config.yaml
d_model: 160
n_head: 10
d_mlp: 320
vocab_size: 2048
norm_place: "pre"
norm_eps: 1e-05
positions: "rope"
rope_base: 10000.0
tie_embeddings: false
parallel_block: false
init: "trunc"
init_std_down: 0.0746
optimizer: "muon_hyperball"
lr_head: 0.00531
decay_shape: "linear"
Each number is 128 + 24 x the weight over its row's rms, rounded and kept within 0 to 255. Layers, rows and columns count from 0. Numbers have three digits each. The size before them is the row's rms in percent of the matrix's.

# layer 6 attention query, 320x160, rms 0.0486, rows 101-191, columns 40-79
100:128108133122111140136137136110124119115100100140117147145122130106145116137102113177140100117165133126127163151152118110
065:167110179125136136116175126109134169135128138169163165119152112105144132113153125144081102140170112099096119130196095124
074:145109121142132122149110142138082098117131123159097124145110165127157112101120099154139108119121127138127174155113161126
069:128113114137159116131089140175079105138120142141109103158161155117160089161110135142148101114161130120134125149136116112
055:138110147091111134159162124164167128111125126111142106126153152108181126173106144129081122130149125139111098107139122138
099:105114112143101158198153080093152112147152164115131156123128138148084102169142128123088138117112132141143120146172133160
061:144120150110120156120145119103177131110148135124129106100134144122130092168146137128076165115155122107132077104153108151
083:156139171146123140124141164149108121115152120112108050116115169129157080106152071139085126100130155139124105107115125111
085:158162142153125092132091129143121144144108115117112089117114119122115151081143093113183171124114154111135131133083142135
076:116129142133133137083148120061135115069133138101123121140129129161116128101138101161101154125150113137152126114128154132
097:143118138153132119078112131109165152116112126091138093155098113120138133119121075139060122110124100112099116133105151124
070:156115084165139109143133130116134085101136130135131130115107148094121128117163098095068143118126075113119068133166144096
073:133124094180118124157109129113130136113120103146146145099102148107131125136157119075084135137138115127112081161159133074
062:092177113105171151151114131162121120114144163116129118094111122125191126099091116158157126108138163139112126108150143151
070:137136105187125118131136120103143131083134111159125146152148176151158119124161111126102151111132088131132129117112200101
064:112163098097133140098130115138148147121128165111138123129149119127101116118064175131138156134112131146113119124136081136
086:118136109122118137104163092116201140109138152115133129138153128143112116131040169139115129130124120131134103147125103147
080:165133156118093108115206146106153152159144116111120125139142115143123157118176138119132137144131154108105120116084101126
068:165132175104096112155120110105110177110056112123119148168146118095128117114093128165132121149190120103111128149147128150
097:124128141074092127167153097165154167119107115143141125141163132091150119170132143114086113134156156140121092116164092152
052:128120173158127114165124116100116121113150119080130134166140115128116145157111102091100137162116148152129132148119167216
110:144131136132086112129151100113109119105135107096093137171109149140141159099096134156147107111147104137143129157103168176
097:129137178114122116117145129106136158061138096128123082124136133137137150128145094132110157133125148121147113107115128172
088:118117102126122164108170115130131107094136136150111127078097138124129131139148135131091094112120084162123107130167120104
072:130130109086101113146166090149127128107118115117101143151149153118147148126067160177174100099132122138126132130111123132
074:146113160150108154134139110095116131115148144116104136126092133174101088115169112128106136147142137137146120144184157163
097:121125086136099132134098073096149123160137168124145160143114116143089096144130140114159144125141131125173118154150139190
148:143078168145117095132162096178101122127141116101104156129144151140150132095181139126115149153145122152107131117159119128
098:142101149121148125137113097131160145149109167136081114137129121190076145141091133108136104108149151148138145137097115129
112:100126076134114142098123131079129137095118079178159108105148104144108090118126164112133111070130113102158122173155134176
099:113174098115107093106107100146117175094100111127134112056131100125119094150122135122111096100073135133151142117131186117
119:143136171157118144112115118132161144105128096120153117118141126171167093126122127095149122116178108174163145140118135131
127:146127164130122110123112113144176120155195134167099132112103104175126149150099125086108136147158137091138120200098145111
108:121115153122096137135173127153120099152163169096118165123161192149144156097142132149110142158157115146169117104119142151
118:091146163168174154158168108132092124122147156130094187116160146140130092130150115136154104169146147155096131101131151127
133:158161137132167125113116147164116129089121156149132126119126153181126130163179089135102114120157107127129128193105099084
124:116122141094086149171123108141127138167142102163077121125098115127105104104114113138113120146108086176137162150147166118
119:164136127080136157169162156149116169093178115133118138135111118125165137131142151131150129151122119136170195104127133114
144:189115144120137125125169100123161108102104116103171161134117129116123139134146084151135082127077069154127107117129136185
127:113138132095178172133143115090150140138140090092155103132103157171103167133104115146109136144147134127175120144140148117
127:115141089132167120075120111131085137139170145137105138092083139123183104120130177145120125112146131124137134155145099142
123:146173124126115149163150109133133115138133074105132137124137148178134144116121143109166113107124109116172172137125140152
130:104106153118114129093104106163167124154108109139085088079176126107137145110134115135145119147133148141117104168103079157
123:124174128121151108132122143121094113130114088120171120135129114111149109143093130116154094161089119155122158140139107115
127:148109144112164096118148108154108119130157144114107160146141133120127128091123116124113107160137144142096131095177100163
104:163082141156137147166127106159140159122133111089105116151167101164139121092120111138126160130162119143126115145166097094
118:101128100085084168125134137136149123133111126130117127142112138116135167138126119093149172086109084077109140161107087142
112:147111139129133088141125098150122155106136167144139096109146116132116109127087126147129142112134160171078130081170126077
123:089123155140131136087132156122186160090119097131135103115113189144151103132130179178147110188123138144139128150137124119
114:099183148120114175099141134108130146119125135142135141087114073135146103138137174119178129143114130103139114137134114162
133:166169104144108158116126133156108125104135143113128146145158122116132087144121101115115108126093112136141165148099126095
125:096121172122104182159129103159113113110148112124141152123112133097146099091122122141151147110119104092158154120156105119
132:109137114096112166109116180149152099123139145122132134134134148118138109127073084105159150118166094129142141135124135116
130:123109103121162117097120115116133130144110064104106077124154131159109133133167137108087140088102136124127136146105126101
126:112151151130137105159120142103102123154117107102123132172141083147138176107149131124123153120114172115105126179112136097
119:067157156143123093102117108129130124141117142089140129119089130124111133136116113122172116106135133142145101093110118134
131:194163117134115091084152134129097173155146098141116107111147129072093106132156143124127159130161129097160069100080123132
119:129081158171106083164136112142104145129129149129176115104094134115149149110153132128121142128124093114112091122140057141
129:138127110111142133187157161165134115107136096158125130151159118122135096133110099126121105095120164118124121126144141185
081:138138105138082099131149092142081152123120162143085105112179126131132131154110167141087173129103140159089120096136110106
071:178152126190114161089140112163108098096109145139144128093135157159164083131147115129110143132123108147105091124149130112
085:153115134120115114173135124118115163153132163126129106161163111086116105143092138155098128149091152123085132119162100114
084:151144115134162137125127154118138182092124087152129149120113146114144097134114098121118108108129126132142152116134125154
110:166108128103135120123144149104128199119096085157130101144141144090118118129125115148104144124144117140098171104157147116
112:129109157089139098127152115111092159141119077165137099140141121085106113114116132131117135134152101097079131118158139129
122:157094122079156093152148141103139164121145132149112130134114121126099090092081132154137186116124121150108130161152131119
139:104160162109140126118130144142135145190163095124120131094117120131111122149100159103159121118117173141100107183139117101
148:113133101126110108149145145148137089148096128125115109078134133102117117149152134104145072135083113145125179119118096124
149:112159144155124148157138129139114123115093120145152080112089135131116134144136116137101105119090144130112121132173150172
141:105120155140151124127112146116103141157110146148126163116097150150124135130139135140157112146116121134166121117145154190
148:109138138110143121105093143175172133176182099116146123155115074123156124093109130109138096164105110116116148129128130143
150:132152166163121122090153106127144120148121130134133104142167149124064153128137148182086125129140143132119135119136144104
157:110131125133143095119178157114099101145161110127139119133078110161145111120133145157171140120102166080106093122167106125
149:146165094190107134117108122100102143125126112165185135109149109169105157052128146125140149142153106112128100100099120092
153:120130118097166098082106106146146151115118135119148114121132155109179141106156139117083101118137139163120121104100118154
068:131165093187162149131138130166125131111108144122156136112128138174154098131148106152144152125097101142152112140149127119
086:131127123155148154158097172140137156104156095138175173093101162145155111134148094129157139113150081113183123136138162150
087:079133123146128150080098120147120125103140111123132152109079127121136134103172120142135131170112069077185127094099125184
100:108094185073133118157105175106131161149149142146102116142083114073134135108079145132082111139114165112069146143125094124
113:136112133105127083151132163126124158119118142126101107130101132077119123123116151149115113155124173137072121166160071149
097:103138158144129126151116127150142135132113128101107133148192177110115118103119178137117119131137183157076092164177115109
107:098136140101113143115095105152138142158148134135142086103104136128115123133166110111144135164140157088153129118144095198
130:156140131112151131122128113110118102111159169135090094094087142197143132149103109079110116082094148145142109159104110096
153:123108144151132141115073149149099102203131114097105106125153123145139143121154123131159111131153136108121165116068169169
138:095100128113132107159092143157151110143113121189135121123159145129163109120055165124139125109138127126155096079150131131
152:169119111124118140115171071155140091114126171123125131104122107131158167152099163120104077094132067143159128121106130135
158:107190137103077147116155098147121124101126179119093147128139121152126143120162128157166121104142112147135145111104104153
163:158147132127096100137096080137174146134122143090115125125112141143131129114105113165157157151128129102112131129101107137
145:145130110163130150127108154131156157148105117128152142150123142118131133120132095138118136101135128133126110107162140063
145:114142117113131117107149147130174141066096114130090136146098106129168147087147105083116133102136142127181144121122157133
149:139150101098135127103141130106158136131112117122106133104088128133086153116155192141093149115129113164151133110116091123
# layer 6 attention key, 320x160, rms 0.0493, rows 101-191, columns 40-79
092:118132161147148125140108138123150133093113124091161138119119144113079149146106102158172131114113132144107173112098125092
061:143115092139117120135145111170121114140184108110092161136091100128129125153174109120137122149109142125128124124087139148
085:103111141138133135141095100080147147101129150100156130123143153151089131137112121153186141114101139155117188126115119095
073:120140169150160124121060130140106137107157146111114110154175134139099163169108127098160113140103116135091120139124147124
053:122108125107131136147122145180122105115144104141116107132117144100139137141112114115083098126136139059152119122140135153
090:104116143126153128137169107114154156164085111170172099147089157083161145117118159125117137138121119098129123154100097123
063:152134120124135103133162152173131121146139102123102107158070113130111104132132131106099155155153115115112106122126147152
088:112122135122156113143074120119141137099141094112095087150135144141083108127112165136161173120148103161129160120124177129
089:163154135147138154123108189100066119097103120124124137101174143130150122116141149097097163152188089155136065117136129093
082:142118110109124093136163141120183140153126144117112146118131083140057128119135160174158137103107139154131161146125169136
097:141160106118125122128133144163177105113154104107122112131126139113085132121135097133112090108118133114126134070149200124
042:133094065086163081135143141135137126134141115110083134116131114104161102164089168097072127178119134091127123132148139182
068:141123092107177090110143122116100130132111157136102099130153143116179155177148143118086116103113144163145082126130123175
042:153094136144125155117115126109114077116142186131134114114110141121132114113153088146129153145085138103111132134166157107
062:113175103136124098105146129139119164166150099129109131163130106163158124163125166110125141139144138164127128146086074187
048:108121132088149122128118129138163136125084138131114079095137155092102155147128081143132142122107150111120123114166131100
063:134133117085117119143131126117143156130099126127115117122125135145144150161163124101103118111107124120116108113140127098
072:106133128119091127085172110116148125107125119122131112129124123141167085118128172112110123116173092155196120112102134150
072:099105124091105144155121129129140122104123124126139130101159125126107162117106153126161104135126137106108134125118122082
102:104119124092126146124144116154118119128121073150121111142100146098196124123106130104100131129155109099134103123140124153
060:109045112090135157134175119101141127135123084134164145116123166085120148113108154125133097108128117118169149141147140118
113:144095122120105160142150128090156133120088168131150136080149138154108144114118135156158116105101103103164136141157115117
105:159090096110111133135176156126149127152119089108114160107098115116134114103136144114134156139162093152169134133174193149
088:141153110133098123180080106149143130107107156117119132114096138142091143172157102145134152132098096127134142095129131140
069:158144133133106143150115120108124114091072188158133113107155142160141128138112084154131124120121093093132123144163095136
072:125102095104111111147119151106150128128100097144143135107108133131110093118129193146143176123126109142162126139106120122
083:145142152116145142126143141101100145131077141170144122087123126131150111099142140099117145123135135105118067131122071113
111:097139113113152132156147128133108172110145142084135114140148117114107103122130139150105174108122155126169107146102157125
091:133153162142130114134122156129146093139134142150106132121132113103126127179122144134095113085128100106124123161113100151
099:117119118091139123108129149087087113146117140191144153112096122163151135095137104150136127133155116122122106125113132150
104:141126145127149131098136143131154143105090133157135145126127119155114112126124159130073060159121178127120151093168118120
110:118162141106158188105164090145127136155131130153102110141140090157172128113105169155124106136113097137116158112108184126
129:132112102127130150128094166155139110135135135181121087130126121141127105113108141138120109119138115155124142153115098135
117:119161084122108125094132125149101138154121147151109140111093161118146101146107148118147143112137106076150135156100162108
112:110131122093109079189151092160131144126166146114162140115201155168146140093113117116149132131099121157116136128102158155
126:194117162160141136129131093145077159109097181142079149116100122114114100160115150113133102136147124093059147144130139142
124:132180131130123153147100127132118146113178076110156124123103119125155136110121137121108090131139128137141135140120160142
119:161098140095182098162130116164081178144133111094140132083153135133113138111151148106136114104113089112094122122149087150
143:110127153153138112126092128144102108141073126109128106173081111106107129102109118131113139099114151141145124168157147097
127:139090137143140114119123096132123105110130127150118130120156106115125085163093131164121129131118141100123166113124154163
130:106153062119145127126143127119124087116108106134152104134128123110153162083116103145088147152086117122149112131112100111
126:120121152098108119143105097131090079092154142114125118104073119110173128126137128136078102125118114121124157133107110082
125:161152157132145160116144114131088119113143134135092143094113090093117104140132112110117165143176164146142137088152094116
104:141104160134153104135153080157131107077141142096110133122173143116112115090154107110132120162174147168086175135147137140
116:132098175116122127162176124132134141168160193097117118155119122143123152157123140087080115146074132124170114137089162120
096:105121126118154141142164128128137099094107121108106136135158118138121105149151155089128155139103112132182135136117166139
102:149122076142106101107152138107118135143112106149132140094107097119141100146215099169181124091130124126111154112141081145
108:153128157118152166160137145102140149162105142092102137127118099185110097137127153146096113125057115137140125081103153154
113:120133136133114099141130112159123091123138156121106120132142094141106151128123153147111148141164144124075144099161182075
121:108132142097144093115110128111118122101104099176179106086125110149166148130161137148153083142136141111126151160149094125
130:123149155156097153089100096104140122126083132108123128121142135132072129142126133145098110126138146119098106148133090109
127:135119147117125143183179121112098161145156102114185127126109136141125131129175137131131116133160099127122128145177126165
130:141142118145127086137106092107106171118112080152122118144145110158102116130094124177164143152105142127172122125111194148
137:161131145127147094137097124089105134101152127135153149139116138123125165163164131133132182069116100160088117105187127143
129:116162125105135128076142139157151054106154116128111121137125151165140144138157119136168121179143106155140127131153094133
128:116135120130180105148114121145135125120185127146163142149119148123152132104115167106078095170105154158095108126142127123
131:098086113090103130134161126112098152129145117168109153183111147141134147127124116127174136109143111124140089120142119138
124:105133108148145117105116151117135166112093137124154103109092129103132106135119102144172157116097095147080147187123108148
125:159126141081160140151127157160105148117119138159104109146140182121099142139111123124162088164119130122138114116075110141
069:137086156076148158156126111124110124129152162143102140119118130097101125093126142154121149156139129100096142090134109147
066:139078113145118136088142092096100142169118120102125095132149125117134141114101153097147156169178125133149146137106136146
097:130091142136193112109095089131102132119152144124126159126154133118121118143119164124127131134170111139098116124134133132
076:106195138141158156105138145147122106137123146119105140179125160161134130150114119136142116100148072143136133102125114142
087:119161157121148126119137118111138117087145142083156170138097158124129115146140123139162126111139062124165143120154126154
109:160108169154124091147124149128140105095141118078131131088075136137145167116124111113161122092115123120135132122072160153
114:114120122146127165139092125112145123126152119137135171147120127111121134173133103127157118150137173112142119111182122155
141:157115107150130123144097126149086126150137121141119119166145106158151078126122112108119095170156116150119158125158150158
164:147144111085151116129152114133148141123091090116137106113118142128109172131159140146128093120120080131182113121165101098
168:063123114114137193134129131121155147140156104166181118120128143121147170166122142150108130108123165141139140121153133107
158:135124144125113141123141157112140118151081103165150154086101151096130144137128152066114145130158132107160118129130088133
168:130124109131124129099132118145169176136148126106128116136157124110167084140097128124119083100103176103143143137140122148
158:146115132144133148124129142153140122157162115099160142164154121123124139143133123148118134134140109099146143112134130121
164:162153154129097125113143091114140118115142089134144139133083117186122123109147130162128117166128103138107138136131100113
173:115147087122088166094082133134094186131120116126163112129121112145117138115127129130139117117183176114110110116106135116
165:141106131101137105105084091104130159107111095140115153125167141137138121138179112142100103066107134126105122131115149113
079:177062139107122146132146069138133130136122146112142123144128123121112117116112165100151137186128134133110168138120129117
081:123190097114099129127160162116120108142098112158143120146140114161159155132111145112100127137122141129152115133133134117
075:148175129131131096146182140144121110142116111118143099123138100133170131142121114086107113114119109175134120130148112104
078:102132172140126144146133136117106141173099091054133097070083153073107146116113120124131153114125101129145158119094150117
084:149107133149115110168148108136120137121120107090134143089125140096100116135132123151092145125148115100101168110117141095
106:170129118132154088141125073139161124111120156103145149097129156118093119110116129135145164138167089118090154117143121091
145:151127130157109121111102168110141115111111129165112156103146101159138119132122162112086137151114159116156125164102145154
150:118085158116133125134071079137130125134134165085118101107165134136107124150147136095076168087107160130105165124107121112
157:084106108123106167122116141147117098168107143082161097107135120114132147115115162129175087101115103170166128164088107151
163:129165110156107154119136100132120145103098104126120132147125131183166106098124116128149122142170167126115141093136136097
177:146109110125143128139154105123125110104110156155165171088134127149136142092131114141143058077109116144147120120067130164
177:107175146134108140170146121160132148147107145135140132131129128136145127144135136160137120102172130137084181158123105116
175:190169096126092081155074167128127136113063127121135128133109120121125124129105138162176152141126088137128100135138173136
164:094181158125113156108084148123142145130125125124133143118155128122102146125151128140147117112138138138127142103152169104
175:140114065143168123127156160095134118139144124122138146106117072149144160134123153144108124111126118128163169107152187097
170:124182132175152123097120121125156121145164134140136139126134105113132122145144128192123148126119102112118132132118114130
# layer 6 attention value, 320x160, rms 0.0582, rows 96-171, columns 40-79
069:092099130103141106170158083153114133123122103150111105161125139161135098089135111152110080071125111126162139164111178091
077:145076108134111135138126113118125166148135114131135124101178107095133142124137165145120163125121097154125111125150128120
071:137112126101096108140120108161175101139081158121096125172107191113173138161128106120119134093078120086095145137160130153
085:139119111119121116098142156111082080117105162153112114101158126156103142129111085136062115123134146149112107158131149137
067:091137123132131179132095125126136109112087075115095153128125127111096094121159069110170135147132116154169112107100104158
066:122114094099124130147097143133121108152106114147073094124082128111136126130137119099147098092100094119177111131149167140
088:162126128095096124135111125170140111119128102151107087077149080132112144078106148127144114106137157106149132158132144108
074:119146087144145130104148170086107125138100154111194093124121131154126149088119093144164150138163156136144107105116142116
074:102134159117125132136096110140123112115132128147094095124112102117139148140154145102126104096144128133126135126078155091
068:144126134169125124157100114119159135130144158113098118140138125128121123090116111166117120110125125138141147163176179140
066:154108097103133084123159135109124136168100132133129125123114108155134142096171131129119129078089128154139126122109149130
072:152148114107129097087165147145117133116121160155131061115097135129134145135110150119122095140103112111093058107141116099
068:113144146143112102127098152159127104144107095146133098161098113142138091124123150101174113129137144111175120127125130138
078:135140138086128057159176131136167124119117159156066112095104128105117148110114118168124108111112142073124128142106149160
064:145142093154129122127109101099122125145129119116124177123126088148105158111134130142135176140107167188163184131093098176
084:110118091109141115105170168087126111130104172124173110145118141165137161133132121118122125133126080144123092102130122103
080:130100170114130149184125115136113140148147137101075124085129130126111149085116162088160103135161125110133127151155116141
078:163115098111114143112166090150134137146115128110146150163089157123167094167185098171116125069085090123095153113156114122
067:146138113132128131120141106127111154135128165073116129124129147138126148092142109169123118143136157095100151137073096129
091:143150114133112125135093124116143131120109109126112096107107161118143145134121135128142158127102166147174142126091131156
058:147144149161129120144120147136161150162135173147091083121099105082137169138142181143173134115101117111129139122101114141
077:101119142172135151115116141147131122098092133113146138130149148127147139188101132088125115169152074121123104127135103110
081:143113174152124154139142105099152097143105113107112165137140155132130067146129144097075141130138088142140127141148094096
075:092136146160122161147138126088112180147162117130165146115111139116103145192140148108128105144126149132083116155073110127
076:123105130107135147141106125152143109101130087133114090101117113144101116089126114123168139128143122120151126133160148120
080:141120145135165137098164131124089129076147147158142132089167109118080136120136118156080081161153100112090105163148135104
070:166146139108135155105131156123088113118131143134127116134156099141128136118125157119074147135136135145099100112136099087
062:114148106106132176121096158123099107121162120147126086131105106144108123143135122118108142118127150163139125145122163099
084:128085074102113115139127142129141110147135130119095109091118107122111110105116131131137154144106125166179097128148102148
084:142148112146173112168126177101177131143127134167138125109115141125147150096103152140110141151069122130148149142081078139
085:161166115185144161145113131128179127115150133160150152138129131111120121099119139165112146109146095148133195148150121130
077:148162100137123131100090170160137111129101141179142108169155086123141156132112136142148155111132138120117148152109121128
126:091082127104113110137114175142153129138155140085170100106140129150162158077142117144171113111131119132114126119148081155
143:104115164142126098131111127130133126092117079153122132101068143100154091109119164151121123165084163090139125161123156124
133:096140134176147121147170116122089185123095078099158149107136099119074184141127127108184133120087128125079096129148104132
123:071139141132128156148092126098150115088114116087144149141137129121136150140164124156138184114143125122144146159173110131
121:137160150145128124101154140092154089121088106095140123142119105162126137159126150118057132096177099145079118142154085138
132:130122130127107133147147155140156105101097177120140137136090156128161124117084133135093112124118127198071162155137151077
127:131090116088093114091155128102089118122119127129120118126153104120150133160197092121160128139127127120084129131145118126
123:118173079164152098150155101097071113109138151118105104121147149149155158113126129130144146151165126122145138144101111131
117:125067154131157132132113114135124119140116152181118090135182123142110116147126170101128152127129127161097158095111136135
124:123143104145161163127121172126138164152140164137156157180122149123103111117083166124111111113174133098154127171133152146
124:137112138128143118096132105075108178102156178118123109120138184116151099143150136147104157126094105146152119111106154153
128:148129171121157193105110096112175129132130141151105128129172123120086159120108086102106188154130155112103097127129085116
110:115126080093155127125149106115116107141122139142099143127087115134116121129116126096143092091118078099152102150131135144
113:123104141125137115159090134144110145112118103140148116166127158106104156120130160145115146087106109131164133169105154153
120:142099122125122145169132137137133091135160154123107121146080145138117111134149076122148104127124128108116138151131094120
125:110095138120137103121129158088133098127138112135146113180101116114114119123136125138119134114097147143154056109125167136
115:119128159170153152113102118066136090137131165138178111133141136087155126143074125117104106158141101105149150167147165133
120:142133127117140075144174129113089124121130156148122123133139155147087131169177139121128125126134133143091116099140120142
126:161148148137149114080157178166130164129151115151148128104179131140154137134131163134121123141091112119126123151116134111
118:134147097137114107113176171160098137081141096102139117112143141117145141104138160119154158147087118124154180127150109155
129:133123102128132166126140145120146099140134085098130148123146153139150097105155143143091073177104096169110154095120166146
127:113125120093140130099120091169172164084147122144141152119095138131124100111145084146160095109061106097153108129086126133
120:122113079157116143132169197096157121109119089091159132070164129129110122086066095103139135139112175150098098106127106099
128:112120108112135145151154107099113121166140162116109104147100132130118136116131084113138126133102138084139121112093119115
129:134086097128121075139173123117137128151130082134131119116160131155140122164115148155151132161133131135134075128145146130
131:153168128140172167097107106180118153118119143138129132100143063129107149106093099098135169094107105093097130163117146150
121:126141133171098176127100133170136128121119117162120099137150138126116142082155117121146164152162094164170133140131140164
120:144092134164109152119120105168124152151088115114100120133096133107119106099167156105142106130154161138114165125085130090
133:144139133103121099130139088095107106091200121125145105135151131109119168101114118115160151153135091081177120168146099099
114:120106155148145154111154104108139066118142078151120114101180112096159111124115120125146093084120113097143147154120121129
113:106133092165143112102175076159122137111113116140142086130163146128119112114158130088095128151082132137124158162111128164
134:157096098150118109162132142136149143117137142136129126140081138120169115155120111155083140107122133167146109111102134148
120:118109174130190100131124151124107097132101137140097127130117161106120137097090113158115125129130146096092142114107139091
106:149113120083120079122097137150108127148088150161094122106148131149101180170158114131099151153101113120136127171123132122
119:120124088126087139156129132135104135134134152164128110126120112105141076112162135115115128139160127122152129140164133109
105:160149143162152107127112158128113120162084137136095131126140125103141161145129124096075150119112133131148097156177131163
118:108137158122106133142131140141100158136093103134122126107115135132142125138122121129145173109114135108122112108134110050
114:161098141158097143098117164127111135118148123079150165066110093119132116156145129137158126136087152134193098079146088135
089:118119141110150102165081107181124128139138159154106125126109107087103131113132136137110125135118107167101127111133162156
097:086126126158141113102070104138132135066121121142147159133116138126090129136173147153112114155115125160119105138138144126
105:145151168156114110110079118109131118142158088090186155126102136145126110099146121159131112132141147121143148132145134128
104:137125150118165109171097063114142118167123115142173133135177103089099098109165077113112159095163111112099080151107147146
122:173134114156156150106097135113153173102117169086120131151136090146127139117159161171053152134120145113115080106123143114
107:095149145147132120160095098105149085127135124142116099135107149167090101150089153120133118139134071120118126115123121115
# layer 6 attention output (transposed), 320x160, rms 0.0647, rows 96-171, columns 40-79
081:180144158103117175106109147138112122123119165122109139124120147103121160158114142092127128137142158166122123131124120144
090:126164146110166111117090117126160128093087133124131153120110112109091132147124107128118152158106149095131143133156162125
077:160168090169162106157164141115118125148133101127139132092112094121141141127117161140138118128127097175143125121174086123
091:143149161135139121186112115154131127124190113143094151110114131117135146122104182099145130128168121120123118164102141159
074:153120116092112132130143075127128125126123156156168140143151122135159164149154141140138102098124133091109141134152080102
068:114147116128118132148170137140166117154165161090136165122142119114193148159146141125119120132134103139101157116177098127
091:102104128151138138125134124122127104148151196129079172131110132131108117154163093126102079153135137140123120093154150118
083:152118156103124152135123113191152119101132112130073134151167158119173107131108137078147154074094122106097158141081134143
083:134147137089084131119134122129130123143169147141125128164104146142095151148139122154115081143125182158128117136158134123
077:161153082132156123108113122138127143124111116119134138109128131116152105171155119113141157171170135164154147090132131163
072:092133135120143164171120161182140141108136109104107113117143134119155108107125187076163147124135108124090139144168152144
082:088072157142135156124124136128145136131147109124095133120122100126135145125130123128097113117113141149119185155114112124
074:104107129164164163125143119100104141163129140115101141151111144108177135179127074145089103121110131124086144130157125129
085:114096131126105147134088131136119144156131126127104137117144098142144152122163123105133099151164138212121126162156098118
075:093120119122128087119121104112119123117092138138168114130183146144114120132145131134149168132154096084094096112187161118
096:131118164113108138161107109164125143107117086074105126153158164092128122127105124101155131071101131097096167139070093121
086:117130104151090118070159113127154084143177170112101130147125121164142107133166106146114080170120122116148120126147145133
090:110163133137144142169121168162137149141102113124149112111136110116104108107095184123155183142155106113120167109115103114
076:125132137122099099078132120149132125118137101160117097116157118191143121118145152146126163113156161174108134116104141141
093:123117153121119119100118130116128108138135195126147113157150130167151132111158137140118128094116128123142095107199139108
064:066118117102091132121113120134128121161124116122140172153119092195155089113138094135095114136150145176116113125182106136
083:134148133138113122184106117088125121137111106114138124140130143104125077152138094159095126101071174119185129110135127130
088:099142092143099130130118105148060140134098111098124131149105117108122134156124149165155120143143130078117124125096103149
082:115122129122091106078156157134125091110125143189143118136113163133132123095118119157109161127131144152152119069119144114
082:169148133123122141145122173141144085143161184127118127160125127119157110135126157097149070141155115125166114119141170139
080:114133148128089131149071141150114115142185110124070149096135135136112142132126154138129105123101158118146129150080122166
077:114095124131119127123152121135104149125146097142108155121075107113103101111124158110163130159146130093076134139060171139
070:154114142118112137081178146121133124136153166134157153139111136130142140121122154114172137129140121127093135105122130130
092:100076130159168097084115123113136123120132143119160119096127103100105140156165140108136101140120119100102156122148166086
107:106119152105085140113137131135089139133078132113098164089151143139152132087116117120149150082146114164104076125098110128
101:117153119103099131109126094133109152127103129106139126100133163132137130163090131161184166145133107128104110096095112151
079:120119142104125130154119128137134156163116111114112143128096121137165094116131128113130125141123150153139115117210180154
123:177160081116145091130137115103135139108160137152121131146144120096140103091154095164146158112120121129122129129128112115
136:147159085109132157129165129119139067105140151117120150158146125080149154103176139121123103092124123110123134122146188175
123:169093127137109134152082122115145055148107180099093157121114100157129086111115113142087122123125104143121161072116101108
129:098142123173130120112150112126136159103172155146098131150097086127097106132109142109151121135115159157134170128141119117
119:112116141104159121155128126167132137136148145164123117142127144098123162117149148098134105150117083110206119118082108153
126:104105156135090169137142142136131148129149106162122103144112115200123107105148139159119139141143147106140120133142123128
127:110144104124113127155113110146114133118176123143119156163155124147117079128151158116113132148105105128155134130157162137
121:168100134122160148151106154155152156124138121182156148156108139128090090134153134124163093122149117134090137126159122130
119:117138137126138112126145134141127135120120083068113116145116119161146144158093076120129117148118123109165098138113133109
120:117108153155123159130122146090115109116104102128114102113141116148154113154138124115157122122132111119149128114137142133
126:095159124149107141116117127136122122150104047140117148182114090119089127165116148117147087154167181112132120119130183086
125:151111138142070110127177157153153096093097141128134110099128114130091120122143138125158108103178090125139137131158154149
111:126115106128109144135127154129138134133101164133134125131137103151125153143156155112115109167152167128131140132093118077
113:110130137157178114117136120130118109136130103182082189092131116155122161157086126135127138131173114154129165143091124116
112:135131091128135117150130175102122126108128075100179080145138115142138141076103121131161163154130173115123131124119119110
125:111142163130129119149133114186119122123122170134123133131140106150163134120140116124187126152136143152148118156124143106
113:123118099102102160128095118112160152154127105115098138084078084064132154123154163130125114153124168152117100143171120142
118:134132141072095131132116127122134161121129136190121121135104114141107077152114095126097164101158151136156119166122132111
117:128113097155118124139142147093097081115124138145144133146120159131125108113132097096144113078124144145147109074126114157
114:140137141134161158074091148112107120104082120129138107160116121136127104150103171146126091130129152108126118104135182084
132:174131106134145083122099154144136102148126137189156106128114126101163116130099136119169119090147118134138115140137115114
122:144108122164096120158169126104151121124110117126131127122165131159129127128157142109071162156126177118133130141129118162
124:134117103136149163103133131115119104118134159139117123161148102132158064137137134143146125144134108121184149122142126092
121:103152161143115120144119113131101135127111130125130112114109091093106156119122138136088126144163166110169098170103136109
128:120097124107131174140062123129098109116158108134127119124104148144098130132136128115135098157134102147120144142089105107
128:121131115103112162142125116115157130123119125126116161129134159147126130160147101100117119111134120147159079119138106108
124:149131119171177071097138131161145141128110125091097170095108151115148124178137146096141141118139140119095129120147100148
119:143141128113153134174138129129154111114095088109155110114150181147128161155115129178148165126125116155109131136187165140
129:182121103122135130157152164106112120140106138112109149155100127121115080102127191082105122121107158088126105129141167162
115:135165111162077124136126112130143153111109162140072126087070109096107103098141144066095147138114153134111115140114159125
111:128130111106145141136083135167151126149120128144117167149132088132172163130100129126092106091158105091091129165125180136
130:098106095093143131124132131153097135160112134123088095121151122116093158137125145149134154086170124178147116159172182155
120:148125134125117126130072106154155164143145084110106137104082125145162114086126133092168149095136109120133093071073144169
113:088132128141131202143114098099138151147123124098163138136166136148137104138136103113141145130150123109093126092107079132
116:128100108124093176084139141076136119137123145122155161140076126154126099171192120151120102088118129187121086118153130126
104:117100105088168104107137108147140138132142135123174104111103091136142160116110126126127156141187131145102156125144108144
114:106159134134129100103099115125172108143122126128111149107128105141124132081163153123111111128105124143179101148127116166
116:170125126108144150164101097116120096111132092098126141152081163150128174171151135122143146137158147150118154155127147153
097:113125110084167135139139096128081134137112127120150083143150096128129155111093126133137111106120151108112132131162168188
106:181147141122107102123129139111106106142184095130111093102122129094144163140065106140184104157113138119120148108134162162
108:162086099139111113126139176097140104114142128166120114122116145143199163151103102144108160104112103139141157169083135128
104:124159103144141123139144170096139142132116153109126095147117127134163152120122154119140122106130121154183141095136113089
121:102125115138109138212121163150134099148119136131121134102122142116123132126123134117127121118130086147113133128108130136
110:136126086110108144118131142130126132085128140171173136140151159081120136125134152149087133096137156141150110143093092163